{"n_kv_head": 4, "head_dim": 64, "norm_place": "out", "attn_scale": 0.125, "lr_mult_o": 3.0, "warmup_steps": 0, "final_lr_fraction": 0.1, "batch_tokens": [8192, 16384, 24576], "doc_mask": false, "train_tokens": 104400000}
Each number is 500 + 40 x the weight over the matrix's rms, rounded and kept within 0 to 999. Layers, rows and columns count from 0. Numbers have three digits each.

# layer 4 attention key, 256x128, rms 0.363, rows 0-213, columns 0-63
482500490507487486487477505509514525454481497432491562493505523512483492536498535457515473518553512498489517510540517523538495483531503517457494496501479521538493517436537505542473492499446442
496464497465518500486525508495495507451504513457494505500489490496499512469490490527504484544573495520496530510464535493524530486516505511486515487470474526543505476509518494509512500532486498
485490508506527503558486490492499469522498518496519454525489494520512512513495496546505542557442501485494485423479537502471514486489472527491485490554511452533498527509534481492459533516481443
496508497494485484471495495497511506494527496484509542493473509519508501498483526530504508498506493516489518495570542504515514492509491491485491500546477490541517538485504514515480553472460473
487512481452493508511507516501520486517513513510506488495479516468468523469505512506485490458552511528504509470527516502557501509469509505471496534501496512466483530522484509470451494491501509
499511481517487494504520488483488534511491479531510535480510488464485520481501507503495520497518490518518535525503523461516482504493490482523514500483493487446477514534521490490562501482525540
513456494484501493462499505508498527563581510420471503483510489524555481562529511480472509502528488467495526489515509511508516485470526487492497486567492470463519474503484536519505555486500416
505503510467524516494490490524484544493486518410497482496521521485461506491532482473482473541517494499504533503495500497507526510514518498471510510450496517473495509479538498501502466534479444
488530536460478504480494500528503490460503504456502507478508492511504533460536480564512508536498482542499534546559512491504477513478474524512495498458502527465508509526504496533502516504480490
559475530519488470476535501495504483422544499441480558479499474549510484523487529476502482494536508483526514567502528525525485515480499517510492480480474510529483425479503490584571465493526509
554491512490479508439503506550485490532534513481513471487513480532535491580503473476516500462514483507504497504506500491512557496502516499433466486536470503565499503487487528510503519473467517
530500520549503507493478477515510487474462505479504485518509500516515470532465488470522517481430525487482428483539510531478508488518472512456473475541512534584511471464493516517454494478444513
513495489498496493468509494510472516498543525496472493480485541499483462561532507562483538521562461482495565540487473469456555508456499528531510504447508477470526503553461508511539549506544506
541477492514491493474457504471472552499527509508467515482482540503464469515465523436486489515546457473527517476506466493483529494525537483499475524467469477491484523446472545501491465499499505
491497524505470487456509466528500505483555497464507496525513474523501477489528525535492521456519505508513521490524511523520501485466474517461491498528501519503540448532471520553454524477476501
492467508527487504504444494501479536467466518543479492486517512513478492492488510449500532501536501506557466509563458502520523494503507503484494508478460502444506543457505555519486476492455547
452516478575535521547497512509519497531444484606517499517502497528502500473492489474502499473523583521491465452526524481493478542479471506511494491514519546428529539515524500428441525523538456
515541536465499521491493497506497481487497522504514529479524484515529497518508490508524499497473499499478490521549483484500489510502522501515493519469505517490505505486492508506501526453491509
536503480492504500486513506494496515528482507512479493493474471488512513478448537497459507481496508466526507492504522477480547453491477482501485516518507524475494433462518485439527460535468477
508467501525493482493519498493486533554505471452478520518507520453492489537478533492516486520526453493487517535488518499507484464509512484510503494504489474503519491506490494481522490525533462
450544541487477526516456481524529493489488470465485514512510503543453506452550470569500525540487515489497545532540526511481446495472481525503505494452513523459531516523479484472471521498478489
517468440497486491499572531483458445523525497502474591486475513529487449546514531406498461470612530439478540539489475464468475560514503505543504456527479416462474502537440510517529497548571508
504497461511499514464507510522515499541497475540477487520510455480505509471466525466501462502542477481524540533516540515478511475509501508490528503528525530509487445479524507485505499524479488
493520470481560508515523519527531513465517502501492523500486505449467476576508491595464494502507532528514503479480532501526507508450498523512510528512491547478509532541491504476511527519545425
493518526478496506542481491524517487468474497455507495517555487454481488458508491530508533506451515500480496449517476501471479452515517504480504475522468500454529525492487531516509510463453486
517515537502531478464481515507507507477521516517444523488515496551519502475482507502504488578538525481483523502507530486479494480488491495559514502486510544451519487487500484460464533507540395
438413494504504526513512485508490488494495499475490438489506504508465473502554501475484529506593534483492477455474451482460544501510527522455480492483475415481524444501467550545474507513476501
542515537548521501453510528489466498479555505497500448513471505527528532453518518475508468470437501532541466503453422509524511507505486500500515500449479446493560525498460489518478502508518555
491471543475512518493508529505491528457484527457506510542486488511542481515516529493494516492524502481474496536495493477520491523500506523501507529462503490489498517526531516540483497469521466
518498485442469549551512519480488475500473545500519518515499518569505511520489508510474504484534474507502493460486490522486542552498501466447469499484470499504483486500509489518479502481481548
405445484539527499539547500488496520508458477598502538480509518503459492500473468513516529528508542494463488473551493454475552499512484552483485477492498540567503544472565497486486529484478494
451514437486524519468550523535510444528518498583466517497469518481504508527494439641449466532587492523494554478417497446490554463485520526523490518446501522539505506536453505479540541493516535
485512459476478525549532500500497518556523514431487441503522503348455476549502502498472521463469439488569492470412452541505479456507484455466485468512480488476538446497463508498531461469550600
478462529491500495447495501507490514497515523434499431479492521444427485565496509522504496478489466490524513488286430486555561457459487508483552445429479575572514468544487527474498487479535669
511525493474440532556499487498520516442473497477527502489486492563508480459524486556523501495444471526511500501467532487510499518486463494508453494483477473464530489518537482489551522521511514
483456535519518500490502514563521481483402435485496484533526506556431506503503480395535477517622561490478455472472514501476568523546480497430457480482469582512571462453525480443425475519458510
448500505507507469473489535431441502528518576482528539495537456533486512470492489470409455494426515483540547457510551506464508529495474472475517516468558521520491490530477557442498510534495495
537500503512516468495532489469489442496493502510474554445537490473475517524541515459489470485402483477466505486457524471480482552521502477493533430529528479511448508546520496511503472519457466
494490499487466507562462514504472573479529497480564470518494488523573493502501493498482562493479477560450519489498534451558447497483463503478500534536464435476533486484528517535488469502520379
500552507451574488505539473495489511529500476423544432485437513503511499446549504485476481515433499525484518479475462534546482510444497476515510465532523404509518500500526479531518496483489494
460546427582524434439520461470506451540561498492456490451509541412465550528463498483492534557545513481525516463490453476448504437452492507551526513591447540552516480490447484491516474524468467
512493507556538518513492483503550516507442530470505509501543511477536476506537504472543557503503571487496439531489489501464511501522522529503501568449505488548508538525521532525508467468561411
417470443487486519536530497535444554534533520455499507496539495364465503517492528553510504518491443503528516566610536462515508473521478550500463516488531364444493623537480516494573516533511457
444502483484534535531485537551544458480440488524467424494541503467514488518498484496479539518539541530492448451465477527452500490486550476520500499521527456418515451509463497466514489520491482
456476506446536488578543494527556530503520497456449463537510542567511496470444429476476477553643472567430476438597522469496470498501503488504479520525478580511448565481506487508408486551459423
544542471511472462431458489495478490516481528459465541525533497487523498560503554484529526532518449448502570558524498495492447475514523463528497488499497576455528531461510536520484543500485492
553493509523458455483533525488498539450546441437464531483563486439522510469492504460569531466538460458551475554501497489494517468501480532514504503465493592489496474494522460532518481509531475
433528486469485555585532494489473468515498461412553480531453548488489415507533477436499450504462561466478471442478469471431423535526479474472497497550497462514481454495489487544515497459545524
541460502528510472551491546532561515503533484522525402470549469511506527528451422452467551574419538533516471420402468464436527462472528557483537548509497519386558444499531507493495513489519420
457439498523510555465529523515450543535594503460477545443480511414479480440477503410488436527496461509533560524511459499468451522528515469519581494444498505490472556486501527484587461593473498
519515454478446549470466525508446562519544531536485450523506500446493482485471537498519489475499520448491486522473506554517525516489486487486505464511480552499470541509462487489534505445528527
375448468490460525486486473498528488460489481454511493475526513500505462526465528482464507493556486485513492421378502494479517461545535559390473512513460577612564484510501567516463530470471507
589554531505525491434527523452507486492482464489547513513489483515532467564490486571427465459574482531471501497383540480476532535477484476451485438536553558478541393522521489503615511458474497
476502541566509465651526484511494531556477563514491491483502500479526427521510483483507519478433466563482453510576530506476444437515542493521530468484470505462509550521509550514491506512526490
497548432563497452558487519542585516522512498496537572477521492520534459555475494440514528469512502511537477499498559470525430439496434540498491535517461489498490456500474505450504470529556469
562513488532513496400488483497469558439470442563545536485528490525507449507545500477492474504513492546524439605593494529466541521519478484466425540482471492555490500525476483511546465424516522
554504522454504499531473524520484487454453514439528520534509452501517520467489479505486526523419423502413435544471557511491462417529536500528501467490442565509517567531520523554538490566499470
482454572447456551421410497524384514416534505489474470499497536536529474469504501509557454478441475546462490515445535498504533492526532510533534551438480610548486479474518528515524458532495423
515539501447514496520472524481464520539498444496484523493451553483477503515530521475471485514439473536501465443466519550484495555544493478523441533545471594431417613546471488513464557470517480
460493549484535517492503494525433480468573485531531514456506521499512488477565511567544493489461492455490505504507477544520512501493441482517479488544514506548465546583508490555552531455521521
501510524474470501473486490495550445453526536568496486491462517523521534394497493500512475455508471514510474483576515463541506473506495495481521493442508520564486551429488513510431475477502592
508508457505488505411554490513517491529544456524502429535523515410506500573520498525479556526390563498536504508480513545454488456469474518504482465563526585607481481510503512444497532525515490
506487481473508526537502473535437543498468458426475458489479499465467482544529462515489557480464474518471487562491493487450492484504530538510465483490474476540512428504527538563568489509449508
565534449489491497551511460542474503403515509433472490538501492454529530552482536522527457489489520556479507518441557509607498461481453527450561469537493526605490466510551483558498440557527477
555520493495506504518520515505490451474453511540519458506510466497518488542480444530494476459504499509500445523447499499475521530504496501507469482523503542531522435501481491502517468524530532
479472480466487532501500491504510489489529504454494478498471521483498506480485474477478472515534497492534513444461492499560508489497513486472531490462466532536491542503508511485471487517514553
464507461492488473541521496509479437495461531526489529518513516454471499490503467495524482488561519515490488490458499475493524501500508514482503489498454522502509526474490510473548469506543557
509484512472477497465458482507494469491521495445486473508495510533522470488484499489506474503478511494485505500575483546496498477504517499484470498514494488556492473452484526528438508480441451
530546496518509494498512508493517492474513496526509533482478485518542537496486507533495486489530493458486532477496539493521502511522483510513531525497488533496492520502512493477488486472531527
463508499499479499481514482535514490469467498461480469490518526500464480459495481467496499487559529493512504472460446485459516512512493508462513506470481534478540461521507503480486482493519540
458491491473504526475485507489484503523497509518499498504474484468459505501519527507471512501459484527511485525507491478513501454463499521487512505513522499492532509505500513513489491525480512
469487492500470516517535488495491489492507489501512528510502519479485477481503482499503490469506488499523498490527502493487505525499462537474517485487519517560475548514518493500497524503538572
450485460462512536511465523462487547579523513440494478505490489467488511451511471509485491512459490522493513491550476527501493477522521481488470500522503399474490528516486544496474506510431417
471504513505498493531505494502513503479460512550532438503525498479500529468490475489481486472518502515500469493485463490511519528529487474478490526497481510465518496448514515469494425482461537
481501472485501510487491523478513503500498504557510485523479463463511532475490488544488513483463470541499499522525492513520498487496488485522474496516558459506475487526513485487507491498463524
514502488500475507522527514500493491500518469521491532483493511523505514519488507551476501511477485512522498481509519488490524509462501533547504483496492510500510551553532459511541571511535508
508509498536485498508519475503497492519500506551507528477523472533543521479513501526502499482436500517477469512548532502503488528484487483508491488495499524509521502522533479506572528464518531
462501511501491478490525519499516486517487514495517548506505526528491503482502466500505478469506504508478509512515508500518507511508514520491511515514477541513476537506476492468499492480504509
536491469520486506547508496511510505505517477506487481498515504506521507478507527506501507504511474491505492475484496515490488491483508533497512525513487497496501477511507489501500543478532512
467473520541487494520483505483481508536484503498537490494503505499484528464458487478503491507445498538477487516534531536492499528525470463493473498539519486488533536507534486489515511498467494
566494519529501468529497496463486518545537478493491525505497483511498505467506500441520520533430473499539491494529490516532464513520534522490482437539484493492464510498508468545473501504460522
488523484458492476482514482504511482486481485484499522527489512537505488523493539517501533477513499490493502470530515487482480490471501500474492493514515523538520466475513501506481505457521554
538520451498476501574508516494494488492474503545483538501484492477536531527477514496512561525480505550493489473512465525520525514473533524507462497531497514495500531480526482509477511484477548
469473488467514452431498522497479450508485512487510540501544526500512483458465481537503453501578472523455528447484474543445537474518523482443455482581527552590516482529488512492459555463460511
426498544489498495479479491512506461543517500505503466488520514518480480497515490488515482462470498498488496494470521488485473499541495487512525503487513515467518519472438541505502518538519518
548468494514512509482520483501485552499459478523492516490475518500514520504517489529507524515490501509486522517526482479505552499502496497557492509485461515443503508506541476474525524536494495
487507498556481522499487511512478525439449505566483543492500525423508474514467503438516515448548543530460462532502523517515453508520461492527522546474509539528487486447512487499506470548487498
487468499461495542466513522517499511493483529523544524486484490396555532454514446533503513482502425530485511514534482507477516475520519492495518505505533547573480504467493481453485496481454522
497497482531510506551511485505501477475525472468469498494510498470500504463496503507500462495550495491510528488495497513499474520489495501487512514491516509574523521476488517497457495488514494
461503523466484488513468484494485476519554524473472478493492512532461510492506554481478451499520479495459514533501516523497428513546518477478517485466531474519505533468476525517492475505500528
458527463433507494537491518486496409491509482510461496521461524470490510527482517555486428476548452534480524465446481500527471537520502477482496525486525483518493574458484523536502523526498549
502490535507533501482488478523499505471491509526477519497525513526509487530517505459501447497495501514485489560564531495536464472532510493510517541413506457488469506425481516489511466560514493
467504517466484521484482495488466459521513514500479495527498495518486539529483542474495460512494486509468514505461509519521488496557495515513553507456531463502522558444484528492476502504503540
491519475439499497448525490507486489437446484499500539507497534515495463513539471544507450481511508513525466577512464499488565505492526539556492532457451520515472526525444535499547482523558543
479545471498470528488524518486508504508465506522516474507497490433473493521495504543501554508488471474564533477395496490491545457444518499501470481538453562488523521558492493509470501469508510
536530517545513477475493498496504528523539508454515470489565510589486467524474506433501472501451543441538517576639517502506446539495432435517455511460522557516514438582540465533505488537569441
561520523504541515503526493487529470568546465482538485502489496684441490560491520477480522493467506428519482493539509472496520500440492506526491445484469485478491467620499461519455458467527490
485564447497505508559552533483499505446499495496509545458454517463507518505458457520505487517505443477480466447486476499448481542503521507508515506541485530593498470519511482510531523492468566
504507476464477476479507508491484566491418518548485493494459508417521538464541539568501530528656458518500548488447480568503528572492515495504499519607484510284506578492495516554522555475400432
517552491509468554456533494481509520492449503479509480492442509530468478658414499482485570561323492489564518428436465510498564536504537463490497522492447568289519537552536536542513537520511520
566424463480510498595495455503491417464504483482478565542434516581525524528444474496491472510477541503449475391460485505491474503545522572499560446469452311572476558416459546463410562498478595
500487495442514524550504498501511506459472488482502445505470457487484518440537490586490542496477481531526507460387495524542545475448532486536463485532473446491495591431524547502453507457462558
556525482487520462503513512486488406509514499526452489518481508474444511572494523496511543489682483473487539424412480529501518518495492535518526473534450391538494615457412491568349496467476487
504528457511523480493513532471481532513539525510506528508508462413525498462477536487504574482618435442470524509454505499461472459498474552494553527509507500605502453516435447523503518482466393
470421538503538457606468491550502423514603450501514489551573489571489480415573460499511454378558554500454452562539545447528432425477429517539491447481524395882482442473466483416420414475575543
498449481487528462508460487527505510503543493496499478515500525543490494431590508546514492483636470483475537551521486514486470533466459457582476482549476403496507568456433504539463455490448450
388497484393447483502515536526482548422351543585482501507511445198564568356583517658508536478688455640477549494313514565588514468476514484466460539605527561497516630349526535472507538439388516
470491612540491430326480467526480533595447510536499407526628509586439430592591546509545549432493525518560549642472538507535589496449433421563435540598435568270527588583516462551495424474599386
554473596562537472412450523499443665534556530472504511434633455406599494310543498409532453510653464474487516688787559508468406518528447457471501584479590705441489316542538409535672465539496244
540512481413537446662567484515530390602413490599439524494494517547472512547538508526506452480888511524452456459567506562484534618512540583417464451673474496376491550553499470557440549462438480
592447455315550597593428555494526588413568511389465462502414451585503529371561571632457520573561480488491551486536433496578479516467584477568428499465475285222485563437456603583429513493374450
423551543327507586486482500489569486519560500542511393474457467463445540457483397619478480509407451585507435475384443523612567461501561449444432464552510951578510528530589511435527424424433618
419433488412605485338499495439534439613650446336481514506433498600466522398561492513480367511523520458501610425004488475489535574490527485550635450425512608371447517620521502381625518561564406
534468601435469457332443447422443457546472479343532548480434531807542523216539484452529380515327461502507558452591462598465492617566535433510480453512502441636454605444574495459424573374347695
230485446368507572590540531509500480446486478288585333528476476476522471393538467565526540534451491479395546314487520474450443432482452445431459511730586365593555404479589476608458532513455354
301594359451491526352443511516451432518467551590556507504473566411420443570456473617477462444577430512438509613547401490381511497520486456573459555527518547489538469506372521485714419515504554
266505464475456543500556487490432628657662528416554517467436505313471537413569551602432502456377453542578546742655497459652473510471479533464492511434558178495471736563506549514708487538515517
401471422585447445606542441448467540573512523351401611447519622548405411532424515375518480633766468448563640481494421451440419498609447543535459469375354408527527527367563492593616429498477497
430363571474496534332399511444375403499627568729474383458435498523454530466507433467488528482556457474514450521447368468448600451549530539539455490393478525564478493421434544560518440479456633
394396476474497455388455447555540495257358465364458611508578524669458502538454499553534483522756569549513480494559586502515631515499503548391495598431436637594536445446607556494475488508414372
475418519611546549645483526545524558556289465713479305456556490593463531425523396462448602581538553531512438374415426461373622560485538485515471524396525403191541551529608474398495502535457536
371439456565469467652536532441482561688572478612527609498506492383477475535516542402541526401507483472558454494497561476555298573509457500523524431655494545310443582537458491501608560508588610
573470462543501523387630493516482498362512441714489764471493457620508465537452550551569511497663585460451600622656535391497524541417466525596534542365482600692428709565488460492438615552620592
230467530480477535502397472532504509633599545513475451553477615424439466423436497390475493453624539526528500389676463445518453411545504542436533572416425597411574741418371555338260468508523418
606447513520484479306468505564399533729671546546493435544487506583550490804522481587485553580497439455442619514482477471446673474436502524461448461646525520568508557545453563504460732483467315
606423418416494602471625473567489530455439478199455438485513528424424402570536465287473359432612502462514489537389425541632546595580539449407495429463485556518458450492465545566435327622515631
379527474628557458502404534472560503568435519687498617528475466558545553574443512372511516537420598512387491449592526556503420519581491460537494539653562505472457597388589488418480481542342267
399451537647427414355462551511630534461508543534557573471592471547601476555527549402493597376612580479523519515325483381517485417510531511346541526527507447539625337516514611449587506406429704
473476429515454524529433503452483481473474438512449565514483545493496503464519485438512512429499502486508504528523511474514466472478552491534487488471474479497529492441535454435517514540557473
487492472514484504502475474484485513556514514503508480524508560475471499547566524483534517471473439493501576497552450478487498465477504465487500491494511513513522499527503506491524502470582484
510538520473518515498505487542532534481524510445519482482505518496509513573501524515504536474498487484498488522519530541509487461519500540477531503496490508550526481483485496512497500529553487
426510458501485523441464524494473436488482538522517557510549522492488504503477561536517476432529536507518426536493497508504449486480566526473481531496474521532540510509547527444458485506522472
496475492505510501489436474476500450515523528534488503497480522510479498554509482442521526515481519528501508514470483509501562508448530543490496500521544515538472534473470512528526504460496481
469563517494515497551542523534539490493513497473521522504453524468473468499483511477484469466551526520464511478545487461537460520474464502486526501528508527502518536503413532492489523486513477
473491455459519469532455526506532505539491505498505498520482521523544494482529540512499535454507562490484484511467497564548457514478540530499533519442504553535535500502477470491501468449557485
521470482505494515482501500519494494518499513588504541441502477538509509611465497482494529470518538480505482516545474460517579492492503522502458527484489515590489478527497524494474543503466472
547457520526469535508447478547546542521488458462484492460523456473465511521513514535504494512500506534443444473533498559534481485527502486523500510424503512511507533474486487533479533493526528
561518440509496550478486514446529473499535544552515532509506526493504478533486557497472522536501518550503574493490483544464490539483515520479545492483495485486498503502462526499535513493447530
499540458511469495481444467483510511473437515484490512528492555484506473484475471513498516499514505516464517502467522514522584458523498528508513484494415479524507519512599502462533484493498538
487524507490457503460507483533558510509414476465499482477498493512520516413499522546500483467493501530480476482499471514485486499516509516554456491465431488500552507511559494481475518499489499
549510496452478521536500489492503518513459510511500506469519463553486515448541448544486501500457470452498497515525473521504472524475507511556500504517462540514469492491538469481509566583473462
551497494445502527529498501536517519492519513444484460505529547480464477488500473463549481532511492512494501515525527512479548511517491501482479543454502516514524511473476477514496500514511523
506531563511517482528510494492507496453470485526465470525550534501560491508491482487530552511518488470515432519495523464466492492474487534516466500507533500541489519480556463501522506533503514
499545529527495525469560449527517505536482474509534510524419450459550529452462551565529485517473485525494557570529519534501546510515526532503464466473415488520495473544504552492528448468492493
458518563484552524479534509510499505535487454488450436558505480455536528468493478492529536510489479474483533542524520491533522466532487520502537508493474484479489459507505464538531489529525535
469496502500518447543506478466565512467465474549482519498495507507528528460488485562474510544465504493477476496508521476486478510486475536521465582496486491526490520542507473486513559447510495
453501513523523529383475506494486457515463534528487511521489479527491496548478537490536494545523443490447516533496523538503462447466494550516479537482433519523531480556573521505451531517536496
460492447503483480523515459516485493553465499523513498510501505522486499478512496474482490522491536502470495504573471450510483534476507499505498518446499451447503548498500501493547485513523529
472527527476465496441515483526484491485547534525501494487466582490523485516508502438463517505533503477512548547468516497485498534445490496497509464510507531517514527465480448496479507497470538
496537468490501481535505488514523530538455493528523469493498457449513532530472464513497482486550497519457503500496492476518482476542504507517499494534505455468488507513494513499504485480550471
527550493491467472514542507460514453496510486531538531506510489473530510548496554491514513453483505502489507583477495492510411487485511505516510479556515470545473417527461489551581472495518554
481502530553540549570473531520513500509495497438517539512527559471510495515505442516504513528461455504474514460489440482499512462553550518465476485526482487485530491472494546519461467472571468
479485444470500439472538490499422472532482511440502495493537519576497538484499515458517489480552486502497543564504531498534431517501474503506492476450442530485467524470468501471481520541466477
523500551507506484443492521485488563531498517572496519515439500503513502497493503468513512503526460509479532454495477506506515486557490494487525515469477500492543488502467531534461501528474538
510491502520504482568515479509527513532504462479500455479562492523560529490507508527511457536514477480467489472557525520508487512517469504503501529535492489497504491481501543550490531502465452
533487465509440479493531498506542517503455516498508526478548530493475484473548506536494504492473559477503455500452534477549449491486506454512492522453547494546474528514459486480485545444587452
439487537465532506463487485534469494552476511505467515547500511446547539533447471504493448488496478511490459500518542484472469519522448548445484465449501502468497450495501487528502476469506479
418458513507568466521476440492500518489472504446467506448482522563472516443514510498529476494514528490467467459568552504551448476529514501495502534536467526510551550458519466521482464460522426
516503464512504553488544548488473505440467511452502492475535408467528488494544481553510469507489511454452541539469509494484500523504541496519501527527480488527471424480494520474501501535517450
468487481465470484530413466497447475493461519510498504424491486534452427462486482532477552524462506525513488483553469521496522497491558503502471505503448482505527520430524498464484489472479482
517509533490518508466535490476428479489493497500511511485539545446439516493506468543507457504518504486526488534489487419485534523461528487517529498501469528504522497513498511504552491511586505
491490486478548499490422479526565508479539509508463497472546551535532456497516505519446509490555487449440509511516526487474552445516500548474530522505504494491484514495509511541492493479504568
549497529482468482482515514459509484517508472506473488533517516513528517483493475464512471472391485516552478478489513548527448547515491488523477489556530549511511496460479465529477525499494520
509509544497576554497483494481492523559535500383471558480451463536512475421488585496546480507551479435494579476547509492511451528502455507482513484513483480527509552532553467517459520534519491
511539520541528502492476519483461515523506489544546551532509486469520468544467566519532504471438534506457489570586503485477429479502475507519486559539516547536496529502429482464505524477558523
531539505524550564502487569552490470481483483537440509510525470467508503509519496522508523548506473498504468508513520472477571503533496502458523510505514542552559503515484498469460459507516457
479480479549515473486526507419489489487460520485495528461487458497519489475528552436516542493468458472459512522440507443483489467423500446488522521552532469513460443503521511530544547517548534
487458527562482490490511490505480511542543492432491460469513518507548473536463498481470539481563517500496501475469536460518515457477538524390503503564491467484509468568479541492474530424515519
518530439565495518571490491497520554501454521474567474493546488503524470476532471527482514520501529494513485481480505495494506505464504480530503475552484489581496509489525504498472464554485456
568500524498502526499506447535471511459496517490483503476498499517496498498486487486466520507497528508512501495493521515507523507429466513479511526481504502500496457517548465478490505509526481
436528508503466481513511521557485444524479507566565524539492544523483497515484514483511472477493485494519507542494505493491518521510513579513482447511468489475528553505452481478572496481485524
525491518521524548527474465481506533510519515536439508505530501448471524581456507495447530538554482528537465456493514513472510515495458478494486517524472524490491526538461478485511496515493490
483514480469528511485477488521469453522472540546499534491490517514505454437496476516554450467489493529488496481453483564492499484560518469584461506520529523427484543473533540475524505484546482
521483500479513521462491500489510484475591555528492505511508508488513473477519511486524530496532477476512516514515516478509513469517515471512549478529469522500464460468459553510554466491477494
478531502425487540485501491542481535483515505477519481500455518510458495473526469604461486482514435530552487536526517495501522493499487482522495496508520441509494560512507547558536483528542535
416446508526530476481511556530515510469535485461432470565545534499510535479504474533501492504561512524537531502497547459501542486504548490419465569490484521495538524499498487443455462504459491
518549551513488473467538492488452470453522516444522494530518517517487494459524528534508452538471459478500482511544478559510479549492492487505491547508503528540496505537427479489472460507528442
594523507541465489463439506519380468531563510598479468529521460558514565548481467523522467547446579430478535469534479485482537448451514501520568481542546552559484494499508471500417565504531473
439509506480506514486494501507531475524527465527523469558495502446476535472568516552473510454449516473508466522513513458495452483455565516467543535572542574500492541485492520469488504532523509
457481503473471523499543481530533505464518484505499482495540501485490494446471511495532524479545522506507529443561480549507493495488480481525511503471518543464515464555490505469522478489551581
500493503518527455399512497528492435493483513487488499490494453544502467526474491488545473495429511487437499489477454566457480550553520485505534463588504547536479474514492528515468553444468488
507517478532465491474543509518485542571497487489490527545499503542518489599456537492496534482513516525531539527554487479446521512529476462499529471497468474478533535522496457458512521469543487
574481554491544515467481497489461524438523538497426461483467497516487534389494507533468467525517453539542486566513482524520525508515552540485495526369484529443499453521527529540482450521487516
504518525451510497484459550471517555540496488421499448511481522491486521450490490552492460522438467511518465466433518501494539476508539510505505438412521568500507525510437474458440538516537479
534529520612480477517547471480524468501459462574444557521516535553492516482490510470526463518433542503504487515450477554549495535540517530520542520410528530527480468523585441488515495473494589
507495467486462519527531495500472515438487561523486485487457490444484485506475510470472431485529545521490467496542515554561500534537516526474500489446514513531467451467484524522413446519468461
527540506537469555510457491512498489524470533554512510534468469503510461528507520522521478466527514539470487499497530525477501482436494444476492448532483534495518422480495540496528494493519511
550477570482531505486513453482505500515467456486469473498491468521488537498521480511561456471448459500461499513408485492517449479530514472532519485460551609522417466502501474512524468479524481
504487500483519524515514529525503536602583497605471424489505556477503502579532510533504508544470537451489461490484476474515584495494530515519490528447507493453495559516465511476493547490518460
499487489509520508522535471514470473515461506440548505526557488494516499485472467545508505535544482520473438485525536551552492535517548497481533532530482487539490521549503509528477508484541573
520553500495487496501536437551520490515507494471528559462493459482475515563540523500502506454478513478502510526492571554543509516485518491434522498592495508534525502507523525492500520508493540
542553452519460470515462554471542509487491504483495507481448503452503516499478471477468520420452541512545456515513510514566477437511451513495490530533452505497494545528473463473531448466490523
507486447548508527491510518483544493481449531600482480517507522530484497544512512495506484488584512513531502501468463465498595540490506531487500491427528515457567482535452489492444505543486484
498510497479525477491507503494553514493517518478487497464521464494534483471537513584512485492469503486495506495502476524507478522485485529470495523582547521499513511438504528542489535480487466
521496517476545494507503481500504485490494477465454488495501495530512470541503475522494513538489531490510487512468518526518481520473497474500494488509519502529545519483487546555469504525487520
483500514529498518465464502489508558456519551471542551477512512529544491492542477505504506526509459477467476441473498485513490512520475495511525516517509509525511462452518476500531498492500538
509506493549493528478496487537538464512489530499491543517503513511518524499488520465513492500476511486530461483526497487495511492515489504522473495484516521519506468479495490523486498533513532
511476473478479498523513488486489519522522509528500533490512456472503502497501514482534526481542463491505505513553552464490506511499467512482500482465498513494477545557464543519484534496508487
535460493484531539581512435519473459517475505483500454509501478431480505481511501467508470501518461488505478507521531478463484518502504505484476470458484477446480508477488504512538473526522448
538544517490540535561533494520455536493551507476477490442499516480490464487535457484508493521485501477517509467543518490553497520449518510499527492538527494485470496487478461515430532547552504
462514503482509532509487476524446497512529475478488502518473515499466522537476491536494525484492517545495489480488532506506495461470499497502555544499545487500519455456559478513501506499520464
467488532525517517427533507479501452522499507519490485496456500574525525503523489441492487470477512492476495501399477480480517547534496495503491459492532497521488536496541465467553500537506545
491520493503499551494511510533467505512498521513492487512488525492525474493519486453504486477558526487528479515505477451506494494494476539520517491441489442478511485468462477490521483517584546
497487469492513496440493478511528484514545488416482498543460520497455511474518538551502470519479457522473526503481494545487522498493493502527512490472463535487502490495489512453535509495497468
484511518513518534498499491516521495478494483466493531510494521528496485467471512507502517509489510538501515534518549547506475473519491479527529528486509550537521494505609484480528503454531487
477472506488510504491520493494508539505499475505437509540510490533472517574493569507496463521498524463522488489480443476498500494479510506565516491476528529532489509545483516452500499543500509
531547481577436490530481511522522521494479514498532522490482535500525464522475436551484463490502474509482493493459508496533533460512486546506501514452439536492560467532496486472487503484557539
464510515525521503423481434502541504511491548538538499518464480540537530480472524501508495467519514531510525444535544479467519459495487485538528523463491530489515507481472483485522550501489480
478495499482508496527458485518511503513489512545492504549461522475514513550507462500477499509560485526523462536502475518462511434498554504529525526451513523483494467500541499540547478469506549
507504473524482493500511487513522505496514515431467490533551519453493476583475522461495443478475523471531494467545488486526502468531496469444503510489481569572525462486448521520434439498535530
508550454489497491519506509510524538514484484485514473519457553486533519462495475488533502529490491517486495493530514478515474493458504522499493484489537455526509489468503459498422523496546474
492556547478456555506457505531499425523507506512512498549514517504465496475524468515508496460535488529476460493482540542507518479508473522457496520506474419431537500534522482474496485478498491
492539500484465508492510468521487503498514511501510494504503505526456476523468456491522472476507502504503505448507543497536493496512488543516483487456496509490533484498504448517517533509470548
465474516561450460490510515476497487549508499591539459486534538521513501548491522533502503481491495512531484439501464494513520502510498497459496517531471448575474515481495472499484478451515557